Weights of a small GPT-style language model, trained from scratch on English Wikipedia.
Size: 8 layers, width 512, 8 heads of 64, MLP 2048 squared ReLU, vocabulary 32768, 60.9M parameters.
Architecture: RMSNorm before each block, rotary positions, no biases in attention or MLP, untied embeddings, gated attention, short convolutions, weighted sums over earlier layers, capped logits.
Training: a variant of Muon for these matrices, 618M tokens.
Each number is 500 + 25 x the weight over its row's rms, rounded and kept within 0 to 999. Layers, rows and columns count from 0. Numbers have three digits each. The size before them is the row's rms in percent of the matrix's.

# k: layer 4 attention key, 512x512, rms 0.0976, rows 210-255, columns 256-319
# q: layer 4 attention query, 512x512, rms 0.0977, rows 211-255, columns 256-319
# v: layer 4 attention value, 512x512, rms 0.112, rows 192-246, columns 256-319
# o: layer 4 attention output (transposed), 512x512, rms 0.0712, rows 192-245, columns 256-319
k210 092:477529490469478489527494468477526497496448530476456479497493462488430477507535525489505499530460515517526551514491521526467496508504507472482514506496515476499486541441523513497517499462486535
q211 085:512501478529493513484508492519486500502453544518472502470490512501484494498523494470506439551448500484460532478504500570500479446509541464490513485501508521505489520482531492495531509540524517
k211 087:548461519491446481527510525493486501541517477538489488519476510533470530493477521490555554505500495452504501507501498488498523481532517507512491488498496488518537472464481491508465492477515515
q212 095:484523490500435517477509511528542479501493494518516511498513504547506501522505485470498464513491531530532506540473489526492534521513493471516484482551479482514502529530488479527507507507514496
k212 094:524525485513515477477476487494450541489516460492539567487491521506549493490507506546522502506501485517473476488503489504501488489529504471454528521521497503535476501537459497496518496528543549
q213 097:507504500500510529501534520496500520445518495514479470481473523497508482493533487494502469482547517537449551480486491489436503470508512490475497476485467477485490537486485482516488525508513527
k213 100:491469558499522465522466510484438479529478465529495474497530498524475497519502482516516511508524495461508471509473502514511480500501504530520494499522559491486552488499512490468500531552476509
q214 098:517462480495459493476480559502453535533482539528493438468513490480514561498528538530512446570499484495486552559482529503469513497519498518529499500505505511468517498506510489490526496502499496
k214 099:526519478552515511569516524499540467465535494527531464512478480460505502527507461510564511487452530497518502458492520476535526463508497499520522498526483478533496463478517543549474544502479500
q215 098:478497500506493526543429506493509513495481482437503496479498505550538465479509452521484497439510520515527481474481523504513479492505473489454500515476522491540513471523481484467466551522523502
k215 103:494473515491503525422467523497468484468476482560459538487493524459493537494496495482497461545521486445510481495512475506506497469499534478513510441528480529495556490487517520505526494529477525
q216 064:482542507464465514509488528517526485486495488516506573482520490503524500550495480501533524469542528534535501490516479558456535483502510460548461483519478485523493506467511501484535486536479516
k216 068:486509539471501525485493509471531483527504495490506518533491474497474506525511474518471491507545505513541467490512509489508509519489443512523508522455544488509523487487472500519460521491466531
q217 079:454529485536497485513460507485468513551496549505452518501500479502484460482491459510521450512531504537494500462523509479485490481507485465531469513535527484521527458528523474519506473529535500
k217 078:498506515479451499509508464498507499465533518476505541536487500505506514506532492506500530508515486487536491487527534500460501500492532520496486480526504479489520481497492498528487519509500572
q218 085:472490479461514476550534481499498519487492495509507515508478493543487477514492558538510529517499485534539482534485557527522529520507489507475494502474439508470497472496556513531501452494497494
k218 078:472476518497512517523509548463551534471506495487518457483498521499454510483489536480501470466472525527513491474475455529517460532509482469528527509486484502518498521524478497527522512497562516
q219 088:515534450475452492516488511488460486547535526495474491517532498504519500479478474498508484501533508494503519465497525484445541481501513449535479494487542460518478513478462555474494499461515513
k219 073:547500529473546523487495494506502516499516469478485449514504488504526549520487486493538508528466507472510507542556459474509517523495459525533517481512484483495526540502519496517502518487519511
q220 079:526499513538483487491475511517527474490520488506493534490479496507451501529505495517525515461461519493510445516486527451524466494498485453483545500457496520501485504516484533483503502492459481
k220 081:515548512503501515567546465478531466503516464503523470494524481518480501460539478441514519432491488511517550499502503503520497505526510489481478473497489483492513506538522444535501481548528493
q221 090:516498485497476496495466507482459485583529490523485498496537468496522481514512474491513481518513533517483555470531503489431542486564501504511524512516503472493523487523459517508471501482546539
k221 082:532503521450544516486471462497481470475510513474530478538483482502540507496471484481506536508488490510519463530495493519495566511505465505534534482492489455549542534526504565461477521501490514
q222 091:480511527480534513539469492475499521494536501484519485490522465505489490507469570487507503452485509541498486485476505497539525509520529521496524456525522500470513501543536504486484468516483471
k222 083:513478513470531471543486508481533472544500450531475499526500525461484487456495510446563520483495496544551502505468529480530484489524507518497507518478454500494505460526495521467500496504540460
q223 086:479483469557491486492490531511516517492535472517484500514492499513483475519521532500524525511470478514500557541453472532526484472478483516553552497518480545458565504477532507531522521472518486
k223 082:553460483470511514492482486572485500491488524531520520496515448522550502496463455499514478518545494463481525476531480503524510472534506505458512519499453505480500495461506462517524508500493494
q224 084:549499489495494477517525481516523499506488522489512494501499520487532515499498527525477532459500463526521508469565508506547551506483501463505496482509511546478492519461514496506502504469512505
k224 083:482519519482527514502509499500507513519484486490508550483548516509467488501506481500473465511526469498468507520511534490522493526497494531478480464490486497499437483514523452502482480531492528
q225 089:495495524504470522471482501465513499515500493513468511478525507502466468476511482528470518517523523465471496477527529552523507493489525493530541513500502451496485545500494495523502535461508475
k225 090:537499530498477482501532459493499473491498532503509551511475467526499494501505502535465509437473443501492497432533415503502428542490505510496523471470467522530526521492477496552479537500517537
q226 082:470475520528501490500490451472505483459530528533513520482508537503493504473488485514485473518491488489484439504514498490493534496472520457480460454502487474540502459497478462483491482491487509
k226 074:474493476505495490520501531528479510464540563470521526521473469515566513487479484518447476507488493480472507505487497529508499516516482518479473503509499490506515478451490503515529519553458504
q227 093:486503485490502494527483530485482487499472510482526473477498500489538493486521503473520470494502524510474526435476479467522454478487512483488499518548489484497519525493516529518522507552523508
k227 089:576517501463477485532472533479521487502495475464541503485496506467534496489478490483484509524425511475488451496453487486461500483520439454427445508476506500485501477502472508493474523474475505
q228 090:496508515528479490446468521497472507521475461496509519480519506541486481507455455529519516498512506453547523522575485485521521533503497514511500548509541465507479501502508500472515544427489511
k228 097:496547518502478496494497478499503532587493461523512509473532480549522456516515524488477466521477513498483504449528490545460560483463490511464506497472521507494474531496516486496531479497514491
q229 094:515510495465488483478476542511487497515491452553494496498495566493485470487535504481541463474481494552475533510466489508464562508502510471500498585542473441483496487575502496499510473523483501
k229 098:483526477506487493514509503483535504511491481513543520497546435511501529495462532471511464505544478507507475502483501478471475480496516494481490496502527489503501524496482466554490537473504532
q230 100:475526499503489492512507520512518484481512508494448509514514495514535528492530520497515538523484499440505502538476498464461466491488449499508470431538477517466489527460467477521457498524477477
k230 099:561526502473525511477518532566529529494510476489478498471549479486467507477521542475464524504524506536487513519480550486513451518496508490513508506505501482502513474498436476539509522453547510
q231 095:491449471569511482495499494468516475514513496489482518542481523477495538467467471497525455473495446503496507468481531519475497476496513509539512519520539535493518501520478523506471514507491534
k231 091:453505509462449494449531528492501517509499496505490488497492485547516500515456464498485511535481509554467483487505492509478496484485470511489505493500496486470528471473517532522473536511487542
q232 093:525512549514502500473479501501472505470476490534526490546489504487492482485516496510481500518480488468533517501513557486507492494507486480468486506476524466513491539493485472531521498503485450
k232 094:481491502559491514484493509500505516480527522529493499540475483506504510482469476511532498486505547500484498468490514445528540458539464491520513513531461504510472448469490519485458501512483516
q233 102:488499559482465525497503519540543483480538443470519528508481505534486496500528483501465500532474524520535486498487492508469496505473488488517515508481461501512490520472498487471484538512468493
k233 101:467492478527504470544504539502474509445504502485530498478484488445545514466472501498487508509511448533487498512573480516491515527500508465504522535481488473488500500493484480462515486474501475
q234 099:502490491549520505549531532478491508516481533487504485476538459496529465496504478477489496477539461509485473491500506482492456465488529466503478486526549500538489535491519506451531502480468503
k234 105:541521512500507482506539540469487520462482514461475479460467474501457462515535508473514534504484506503509507497482498533444492493475493491482532442496522520487478449486472470465525513492529518
q235 097:498478543487442467519490459508502505500515513510489531507494478502492533500453475513499531444467524450595457434464493511504463510532506484488469496516509481499487488501494477484539508521503553
k235 095:552565474512525533520502518489487480489513507471519489506491494521501444498522470518507499500526522483490550522526515474493542512452473508484507500522480509489529504557514510499487495452534490
q236 099:464515474498515483510515533506495484498518538500485492510488478504467519516489491507476516499565490520511485504485504472470486500475516514499478504487530471481507462540487528492514471506481483
k236 097:444443504526458460542466527478506530503485528506494437507519508445498522479503507496482472534517479501473469513516531458497531523538508431485493495510480490523520471488543492514494482472507509
q237 096:543459555525508520474483508471457502506488539503486483542505513525504526497496504477524542507523435545483519499493482500512499481499536460503466527489517506464502502472510515480472495554500524
k237 097:496499493481491497530483468494483466477497495476469500488533506550499504542500480515471524474446487521484472505508500504481486499453507538495491501486476494510455464515494522498494530552532497
q238 100:479526549526470507476460552517507503488484520519535528533473498493423496476527449495464471536448493505542517506481485484510467485479503488463524532476444518495493486488495518483535548503541493
k238 093:466501466556481495498527477517525474500505498518504525503512501518471503518512529468479497499486468530497487514465516492502493495538502555503538547492551473506497495521495496508487510504507489
q239 096:550521494516467509496482536497459556506491501498491499547511490537435559547509503506504529480499469461492493476490458495513552477469494466494483519425495484450501496481481497538535549494487468
k239 101:448464513518486470551521497446505491503489459472476510484478519515543456482480526492514453520577511503507486507499526505484524474505543507479535486521501542513477499508485451491506479511559525
q240 099:550528545491464509508492560514549475505520520490525538485492459525478526479515477521483544450518521504450451491508491471432497527481522481503476498480507484462519547486438463497505503503508462
k240 094:463481549501534491482486456562485522483518518499528474514489509480484504501493514481508506513523484500534484500454496477496497556524498516506511476468490478498514511509539482459492514526514505
q241 098:532503478464516502516561523490508514484447520475534514467522527518432486529499505497508518482513499479492454497506495501498515515530531520506529538494492479498492493501482505482541532511491423
k241 101:436507493518505495466509465524452521501506478458498513552459503532484462475483511546481491516535505479512552484490535464520528500499512491455513530484498537464506487494477501465452513506525494
q242 094:545468492519490508496509448515514534560494486507509505523501472512528517482486500498469546474503543519478500499529497485551505537513523485524513496473505537476508502478504522476514500481509532
k242 092:491491478497513488505507548518488525541521487464468472489482495505521476477532535484486521468491444476513504524463481505479477534507492493490493478506507504510485513504476430471499494461499525
q243 099:499513466483510528524469470534483484480529499503492512513491539495496492539489547500516536500508487476473497549537476459507552550525476499530517518508470513493547502516509507525509488520496534
k243 106:470521500495504499448527474467460507547504537508490536508493458494513491505517477514509500475537504519513492486507477514477500461491461501534464485501507497481484514518465486533495523479500484
q244 102:526460456536489503472456493505516528459448502504485493507537510502557527503491504486529515510552466511479536487494499471475554489491525517478521496532528526502512509514486536461499504514463520
k244 111:514512520505490490451491509568489470512505583508500515534527486529494484511458509516541493511488549474517457507509502489493478443487479479547513473553512513485488495478498444515460490503478533
q245 096:470461496467480472483491486462511543480480506479469493465508526470523489525531509524497518473486514522489542490482511481527474496561455508505512522474510490490524495476514481454486482523520451
k245 098:469505528551535499512511538525501552489490507502524505528457479488470504484440486437501501513521515529469472487525470541468487524474550510487467498528455534533510521488505511483489498476524494
q246 093:528517482521515489490466475498489544523505513471505541458484498498519483465461519523500512481468475541501537534497523483500566483517492477519476489477535488506514500518494473531521515473501496
k246 092:483518523493519496458462481488489502526497518504501488521485525508486516521514502491442463530478552461516506501530483467531480511489477478479496467461511493491452484482486525505482496499474483
q247 097:445484472472472505471530522484497500495474483519519491491503509474511520524453499486508489435485497487468510545491491504492548500452511498486503516502460491481500519545510459487500521500469489
k247 093:477507485549479462425484470459511541520475507489512533524491474461498483459513441524479460492521460486534453473494510491499505491486514464477516490479468497505513494457452462503477502503456502
q248 102:513485510482472473540509510520521510506455505512496549510507526497518514516527533496443493529491471484525517491529513503541551466526514518479502446529556545484445505471487525544460501458522519
k248 108:505485519488497499480505441515481486464490509463520483515506522554458488490519489494453522517528480517477490428524522514499464541463517538459505529515474478548481490470493502550516520528505523
q249 096:513507483510527491537536512509512473517555504490514481516530498495491516549493531538512491509531489491509512494466535486506489526507498500515535504519473497488511469450493503515505473476527507
k249 094:519521468489495530493511510493488491492498487517533553506524482496523507488500526488487474521505495446523503490533452510525489473491512526525475496490460501494488506475532518536477499510521491
q250 094:493460515461462475480539486554546459518501497521503513459539531481434504502533476502450483550490500443541526536490479492514525514482491447513497483533474474489521482538522491521490508526479484
k250 098:480515468532487486547485510510514514497513534514486462455504481568505491525511509486486500477510523502522536528504517511430506490504503465503463507442466500469453448491521521484513491531448500
q251 096:478564479494477503515514507463493525503528487489472572537501509499478461539523459519528511494438493534524522454500480485511497491525519502542508508495483469519460478524477499504522460448492509
k251 095:509535543529480455503525473484508538479508520496499496503469464487472528496450501468521502538512511512508485483507497478498546484498502510507510513462503495482496513535495499541488535462510467
q252 100:465521465531500495442512548502497501461472472482516493480507507522474529491514474504467499497516478541497459480497534484501456490527479479496493498503507480495535538494511471484510537501500528
k252 094:452495536508515539487530451493538479528481539569535541537446496522489509508531481505509509437504498512532481520514497527462518505492532497503455491487501515522501511507500518461504455540453526
q253 090:484507455498508503501497450479517541499552518525492571515515474510543491502492510485496500465543459490454494526545496466508503450524479521489498520489491540522475527522508484499507523427471516
k253 090:539455540543506529483492518503490538445494479465518472484529497496460511487511487462492478516517487516515486479475499478458556532542512489463513521489531474498533509498460505470456531459505453
q254 094:483512480499538491478529494474486500524459510486504460491485481474451557506509525501527499510484461451497511488514500509510538523490452491520455510519494526480498491533512505473529494493456428
k254 093:475489483498510440503443522494512521527529503530480555484505518541513488521478500487437518501489535517546494530474467491520535501496488514492499456488475497509521517495449522470505449466488494
q255 089:521489507520504534481513470532485476480521506539534491515504489512524454439534495463486467543468510463474475501479500517518494524487531539548463487464529535512494467482502501474476501506518499
k255 094:524503472497497514473519509488508512507513506518488545467518519509534474478526574489481450487499445520513516506467499478525498485536480509484534478468532528551498507468513453515499489457526517
v192 081:489469491492481501435530532464489491496504526464501527519457461537491465472495490475543534477520526529488492434489499506487512446576493533526492502503524483518455471555447478499522492524513510
o192 094:504499511491524509505467497487452478466483513480488509510500472491446482530493478493464467534506515545520470487482499496498488452500507486484491493466501477433533518515515469452506432454455484
v193 087:449493478490503489483485517488538519492526518505472529470409519518497468465480498472502488432449485491496518460480517465522513533474546483464523559489492474508494555509457515490502493467498498
o193 091:525529485505493512480467503507512537474486563492516518525505537515491487466506483506517484483473535519534506511470521507494525527489520488451482465521488525468467526484543506564528516529534482
v194 077:511500498493494485503468502509442476446475501523532519522526495491480526501514492491496515504488527515510459524509530523506450489496484493509455513465499522507512487529495479484496520515491505
o194 091:451512510492522524474477509492502481510495507559500489472455464490511488473467510504527485521495526489499526522499512509474511523492468464467505524494498482504441558477518541488490490499509532
v195 087:527462494528499508519482473489501492507478541537520475514522495536535502524464467485541470468496494497543492530516506477470488529461473487489466521493509510472518535497528545503496495561490485
o195 100:477498502491473527510467477516486459507446520523528506481443505526497520477515491473526489515514475524438519485495530473504504553509503504501434539511461512518508479475476548531521496514522464
v196 092:547477495500570527446546491517482515555461502499514509498526521483459510489504485512506482534525543497504458508469513499523447487489505469520517474493529480507498486535493493513486539526515518
o196 094:469479497500479492503515541528476536485490489504509523527475485529482535524485531477525503497518496515516496535512525484491484520514500458502492507482453457476522455510517499515522519524491518
v197 098:451550498502482470506432485518510451506490510475514496501446546488507493510479517468498487469511500531478541491527506518528510529518529477502532498519484533496501507477475500498498498479519468
o197 105:489513514501518488495541533535532517505504465527498465492515473501485471478501526508496521548476523478420495521453444516499471442501507507543512528446566504532485472467510506526501518520492502
v198 086:539512497521508464477469462461479504498506484542537492493493525501485466530437471520503529476509489487528494535491492504539487507477517493442496511472482497491493542543532497486498491536506473
o198 098:474460503534466499484500540498521502475482484478471544473477548509480540527496544500467472505494545501523486495580519470551473528542532480474455505507539502468493521484466513500530509500561466
v199 096:497469494509433478489487528471545523514524513493516490499498511497500457477534541521527548512533507495502511475493486482483503489490498543508511444479477477501499512452449471538516477519472496
o199 101:511474524505511476489494492472487504484521519544540508511515465488564470492527558535505509470491496500481494483489483522497513450491511510467474482474498513503472501526506504533495486527517507
v200 084:457500524498494475511530500507504525526520510512494523471450521454494456528481498515509484477484524492493498517533515492551529511565476479542507486479554512485511501530508517485459481543501519
o200 089:522511516473490483553492492492483461544557497466504495494478466535501494526500562489512531470497484521487555469549522492475515511487473517508477512501458457492548494523513542514553522496521471
v201 084:475526507516508508484456529516479490476517481464495499486513491504502457492512498467509457494534492465483521495474510503484469493486563489481528544501460499526539465495507512520493509524497484
o201 097:502517474554500532493491527504501535507511489532531505495463536524503481522496490483542547496482509526528576493499538540519478502519484510516503483503490450465505501530492500478485509524489528
v202 096:509517499500488538497553473505495498471480514479541498477499523501509490529492470503488489492504468480506435473508483501475531497458539505520492482499488558494480505468456484486495521470519497
o202 100:479468548501484512467473502466509483499516517518516531518520469524493481481507531494568495560478518493466507487505481470497490510442539494470516489483528444499477518552547472504493471530449505
v203 087:532494481523514487525526503510482492530510510517475456509551523481518453485476493514495500525536522564502516525498508484528499485500495484485538514498487461487487448487491499516498523538540478
o203 104:538484496514522459474473519511488476500495506460516491483519529514470496519508488530518470481502525441512557475480475538495529521513469516467441524518443525530497445537497490517505466502510474
v204 093:501534486485513496525501517505507489493490489472497506448518490506497492541484518467510498500512436494518484503510505508480455518530503485505498541516511484471456524539495499520499453485548472
o204 100:508476473492494507493482484511446482501485504536552497523518501487488483470517492485456503477510505527492526485484541496513491490544482492491484505499498550492509503496488509520522508454498493
v205 098:481477504502468463507481490480520447521527471477472509495488510538483530479508486531522474476498494508539477479490480478464521470468522498482479469532518494528500522492495478538450503462518523
o205 099:478524540496507494500515507531543507465473517484510545505482452517516494502489513527434517449466492464488505482522458489475512525519451523538482528503482486532482505557493532502515502518461504
v206 092:499524500488525512476515470532466500507506536530493515486453470536503458485554488499468506517500495484472492484519471506459464461541512528508486499553468491492491509470436493515509475552509482
o206 096:464473454527518500517528520521483546495487472499526484464475477505531479515476510473521512500507466459522498503463514494531484481485503499486519505505465516460560537502457517495509478475495499
v207 083:444469502467472508475509471470486491536532497566492488512494463527506511535518491501509507483489500530503516480493512544514517449541517491506485478475475517509476520475483507502492468478498488
o207 096:532495493493476542530531521508513484501528520526517506504489503470503489516517529477491490498467504508509516462517463517482465480488512469484531503509495487536496470479478511499463474504489474
v208 105:522483487502493470541462492457478515489488515509552522504573500499466493504475495493498541500532539523483475516486472508520473521539489501495476523507457473502480522440482493469483479514459441
o208 102:500487471482473444450558480525457491496454496497509522467525528541450534491491513488532499491529505527533502508465496441502476515545491509469515479508521472478489522525506515481475485497486517
v209 089:508492461536576533542442502473527535497522472474460494452467503493494517514495509533503476475484470501482489454488550496488474493523532476488464501513488523517515531512506511497533477488524500
o209 095:493480484505481541465508470491470519524495506517442493494534530501522537509529461477529478563468524491474510484516509482482533512509511476485461520531485489521510554464471478484518520501510498
v210 086:473490508552486537499501505487484460501544508478508518548524506449466505512506469482509495460484505541498514494506481493488523471491487517520475506477459498522505501488453487513514488527488500
o210 095:472459533487510508484483468469505542501505544482429484491484509513557510496493520536472499506540486474524495536498501476483496506513467505503521507491528501441503466512482505489446505491480479
v211 102:491499480497519491460492501471501493474541477470497475501464510490482498472485530495491457463515523495541489486502489481498467512515509532513521472485519508528567509516545442497502507484502548
o211 100:507533513487514500489490494536448518503510506486483551542492486475523465515543471481487524493487513503514512512495489485537497494517498518501520480526462453547481509491559478446492505484501475
v212 099:475498467467478500524508438467502494485507476460501473550502487480508543474497535524450499446446491499521487508488469495500473506520490500526483449480514549500507494542540469456508476478468496
o212 107:508481518512511544500485496514488504498507536550519523498439506474515503544493484476507529484475543535500523429517492467524533469510482485556504514529440513489515512504460478533548518463496515
v213 089:536529475532529506459518463483493479511512495493522533480542506472484487507527509499542468527488463547519477462470485508480495434488491524473492527452488475527496471480488491473489505468504480
o213 095:491464514463520514530488528473490504464511483469412503505494501505481514548511503520468502515479495506527535517491471533545523495538501511475480490455462517501523518493468512447461501502530488
v214 101:527504502471484495467495470505490508517519477489528500546531539512527486503513476534472518511524526503525530509503497506516473468487512537470484511529504508487518454465517527476510511497525540
o214 104:469493501520509505520504544512508528495499529452551513502483473515479516503463524522533505479452495528488490504467486475509491526466509508447524525481522500506502448532469462526488449499515557
v215 087:493488494493458506517495482492528450480484473498502479551495510495497495505546495501458506518457453459520471512502485478516484566500555491475532508452506489536492481532518492491479501499516540
o215 086:476536506506505506467491513465502462504487505503533505543492544510474476529555512490516463472478497502527502490524502470546472492486493516498528477546506555513519508489584471543467496528517456
v216 088:501532498523490550516490479526466532508520468491545495535452513501514524467514560481476518502530505472506438478492499504483463485510525491509495471507544501478507548505513471506506496490480556
o216 102:484480493478501486474492564493558459484485525460487478490523464508524499541525493449531513506487521527469520540512504481518494518529487505457523479528512545468463447518496508504487502527494451
v217 089:452522490507514487524483514528486521491495481560475501460529471477517436551509506535482468506495455510491546497481553528479534467519474476515471523509470528480463522506461526496500514482498437
o217 099:503510480512498485481528541510510500481476496548530538508512510552521525475511510518490507512518548519522496519517506516481546454465523502487514445445543501529481553486499517511535509506491507
v218 092:497526478476509498530505545514505498490486470468507538467515506520457503495508522505514478476479508554436521493491489520468485481510491484485537486501499518479508454459481461528481470487538498
o218 105:460465521454467466463539523494467530488522444544498504460474543487488487486475538466528525491494495480476464489506460489504510485510547447507506495478507505498528503520466502443530496531529516
v219 081:444508505545516516514527499539528418451488471510489493528500512500508473511493444483471488524514501474514495486524524502476486496529498536513510477479476496485491486490533505491473515537486527
o219 090:503506516521490487514476463542484531479511463514487511464515506523526519482518501537488547487456505499527514502458501483484512500482493483501478458502469454525493487499502523518477520489526517
v220 091:528548493518477506519460487526500474504474480473489461515537489462476485490486477492458466517497510514500506501519468471514517543477500501534504505481482453512534490456499497470541471505469503
o220 099:499541500486519503520519504491474521479479472526491514431542516524456514511509566487500508498467490540519499490502474500516465491552512496555528480539485493548466487523530475475492475535506492
v221 098:500512510483468485484473467469516493524499457479503513538488484469486497546519537524478455533469523498500483510461503481497551512497467519512529466471518524499485527493503483510470523543483510
o221 103:540522521456511503474509527483506436518518480469505487496505481505479491490526474470538499464520502475510504532544515494534495547557518431487532530552468521531494501532504533497499490467515547
v222 094:492494495465515528476481503499493511464486500513506527481434500490515499478492463535468491484491469537454494492473467514507474541499509486501443520503525518496474491495525482516550442497512510
o222 096:511507495492513520496520514520472482495488456470484482530518503501475501497473536534523475477485515521503491502487515529447494548505485476489465501469486498515523488494555494469499480493464505
v223 084:528511544499506522559504527428505505574508476493515549503555471495509558477543483498476455507469507521467515495490478484498493484475465511460489502536523506497483513488504493497509493529446483
o223 095:551477474529538494428536488503503501481498514489497533506490484492467523512502523468527494482535513492528557494506447489505464487527514490484522477514474529497487524523483449476544550485525530
v224 094:495531472476501519512562529493542505520501480491494508479492452517475535445480491459492549545499526474517476512557473510492480518498490490507517506510512490531535496488507527539489478514474485
o224 099:505505484554489507519500491491464490523460500523487494506498509459435507479485517467526476498477559458490487485516482482544513493544511542548472460538509477470497485522520529515526485445464479
v225 085:503471492483491508495536484541523522489481485464499475514502465514486484486504471473488497496498495492469508510532500480482513482528505501471505532519500496531509539541498514529495499540506516
o225 100:503513499507478527559480495482517517502465537477490537474498490494504476491493487496518484491466498534492505518512486515517522522510471482513488471515495486519524511480515497479480508452480499
v226 096:512510526480465507500489482495447512508501509496562505487522485456505559570468472495484478490507524525537486498458490487484538491497493506523489535486508515462506496470487539516488520509468463
o226 098:475475491529536528489484512491485480495467505507520508498513486509494515494506525520493552497503505511491523490513507475552471531442519435525489498476496499547474477519504518522519471492557495
v227 100:500488492490488498530513513500490519485500482491497509519550452490496501532517530486440472543487538504467496514510487484497555512500472472515476476451501495517485525495467489522510544533473506
o227 104:475507516498553536470491520500454498508515505464501527477508491495519518458477464505491498510484441482499514470478489482522538492550519489464472501511516495520468503500484493502499479480469491
v228 091:518474536480516485499531509474513500489537535465490523485472488488504534466504502520551522497505558496493495516505493503483493544470487463497465522515520456492500482503503453518502499496485502
o228 097:525493472490494462443505491506486468489517500507496509480516487544470478502444502518518462495494506491493470543478486493466486518523511527505457476503484480480524464506488523500528504522484508
v229 081:480521493483499525468488515513461496509537471556472491495465496478519479499493477527492468492538507492450557514534520501518458492482517482494509541505475466502472505498482474499475452497539477
o229 090:491496459475524460473545491505506523500461460471468507508483507462488533494504488504525499519489503514530519503477534452486498494457454501484535510500492475478552487520515524452499512494505522
v230 091:439473522498489488520444489483478493484531505483523480494486530506516498523493488505517477534492506527511493509491491540476506512445480543490501500502480462466486519570505480465501491469506510
o230 101:577500478509483467462465492534473518520550485500521543477485500492511492476475471540519519518492487475497445489513469529467485488516519473521422498495463474498490520495486492511501488486483501
v231 097:472525500488481460511498475499506541498535537495494475496491481454466492524465504519502472491543477476490484501500473520545522520471524471535491514469525557491506533495493507505509515501516544
o231 097:547557452557489473498489494493511497491449520471501545527523517500478473501490505514453503506507469527499537522486498512529516522484524531473511487551489496513434458497491497509465518455482574
v232 115:484506517474500459485481481536560455511514507494499503541516484465500519488538474497512486519489494481508517545504477504516517473482514510493493485478525482498547483504531491511467536516511525
o232 111:465552528481504500495490487491503482504565491502530518527489490517505459493500498514508461485501478465493490509492541524509522539530494486510530450493490532496486488516501472516480525514454525
v233 094:501508507506516515468523526482503501462525529513464541522519521528547545500545488495489514486542509516493496533502520497504506498485489495513509546552509503473497499530485500508467488518506463
o233 105:509467466465500459488489506490446531506532523509506466473520484538486555472523515478482465492464527498478494469486497485462496546525490490474470461482491524563527519505503529461555483507485517
v234 091:519507478482490518494486506511521519520504469495522461474500487485460512530481507515497546490487529532486465474512525510496513489575495509530459513531475466502479519520513564527502523511505489
o234 097:492513511522489486497502494533515478496448487491554466553496505474503531486460515466517530528511472469509521496474515532536469517512527498509460466452532499583524461513507507470512515483470522
v235 082:465478489472488503495423481519474477499489469498512421536469514512579512496467485503542476486518499517463520473533492474472497486490505494471497528504502496507474514469516497498505505484510479
o235 105:469515488507501492523475522462502496488511483502505504486501521474494457529468531499499465560505461482478503508511515461512506502466512529504460517504468471448531463511496498545522493495494454
v236 087:508516488524515446502517543475505472469502489503492510465495537500513448469560505472540483507596550486523571525509520501564500493527494480553524496488525467510516474491518487509527478518519479
o236 088:500508471487483509531500486513536501483446512513528467494520521510488481483489507467530509500498519503457491469480478503549533541436528497528524525524504503525491462475495454530486501518523521
v237 092:542500496502480532487555489475448520523472474529477490515519520460512477473498509460499492495498495513526509523499540505506526504563543545458497491519485485517525555492476534509483504486534513
o237 101:475478487521493551558465474518494511514444553516492517460572468498482509474516495472500469519523488485501512487468511468487522477495493518500495513523516519485506521493520492493483463477503498
v238 104:525496539482484472484499511479505475557561488484472513531470495490490489498539492509504507457516517496512523504491502496500467520498486536526526471488526466525489518514546505506471468531499531
o238 102:509484503448518502516525475487519523510535499511500517539499500475479454495535503501464508503459502502516493524528490498500524485531497536548522508475478540522479487481517456514515512491480522
v239 100:534474553520483513475444522482541523457534481528486463496480503520533493522480511485522470486519473506487475486492534513504505507473529503513525493459501528460512517563518478536494505499529498
o239 104:482539463549480476470489521502524481497444494493464510528537482496491491503511462471472491519496456494444491515502487490460577529540493559485553529535541522499516494533514467500478468527500501
v240 085:462522481492471460498463518523532533498467524495507533526474499497484486477479511492484474449515503538458504488517506524551523546495479492505526537494522486490487517487493527489489484426472543
o240 098:561490493461552529493499473559492524476508484516489496485514499534518464494524504510491561507452490488463516482532479489498524550487500479484475518495517435483508499533490514568469468519501509
v241 091:524477532532491507500512517501469530497534440533509507528538487520538510454524483496549508535534510486508468508495501518516499479490463486463498471552510457523499521515515490495505505508493498
o241 097:505500532469502504500503493487498481533508511458501550490527477458537505504467510516548533510521506505502504528515517475491532494519495528484517503480482507459520475509472410493546501473526504
v242 089:474472516509428510521503512512523498519512512547470537497521561506495462479523501513521502514495478518459502457509498502516552508521513526500489498469505543465479513465497475546482531554557489
o242 097:524524455519508495486530508530483503465471490533478551488491516475516500459498560526506528506485487504504514515504492481457502526497535487517493510443497524476502518484470503500462522526511514
v243 088:465523500509488536515519499513477491498514473512502518487477498475498503522516440489518523516487525510526537457481495484459498550497445510487476501473446516505515525480489503473520544494518502
o243 090:515540500477535500479528454496521455530497534544516491494483544515502497463545543494467491538472468559516519525460527572534476491456471525478545505525516458485495511479488493483497475522507493
v244 091:538506526489500511526464515519493517526501479494470522434552484462552459475493468480500513498502510482507485561531514525480497497492482484477486446529476467485497457499508460475515471509503494
o244 097:499478477515506516488502525528492496442463513530481496471511501509461524462502493492518494509501489487448549524465458491507482463499508501490492516456508527494481493512460511509485522521514450
v245 083:477483475512548487507512501508478516487522499495515528476482504484499543493504447493549554517533488502481499511520540506485490498489514536506472527484498468492495508484506496499466504530521482
o245 097:513528487522517504473496497496467502477501508488532519512492494497499504531523473505464505548469532514489508513474537521520451540476504486457498486526481465510471502527487531476479511528502532
v246 101:505494511501487524486510487496487462492481494492535454525500524494483463478525495511486496522462519480477481498491554483507492506488470479529506516554517468512506475545496522480505470525527545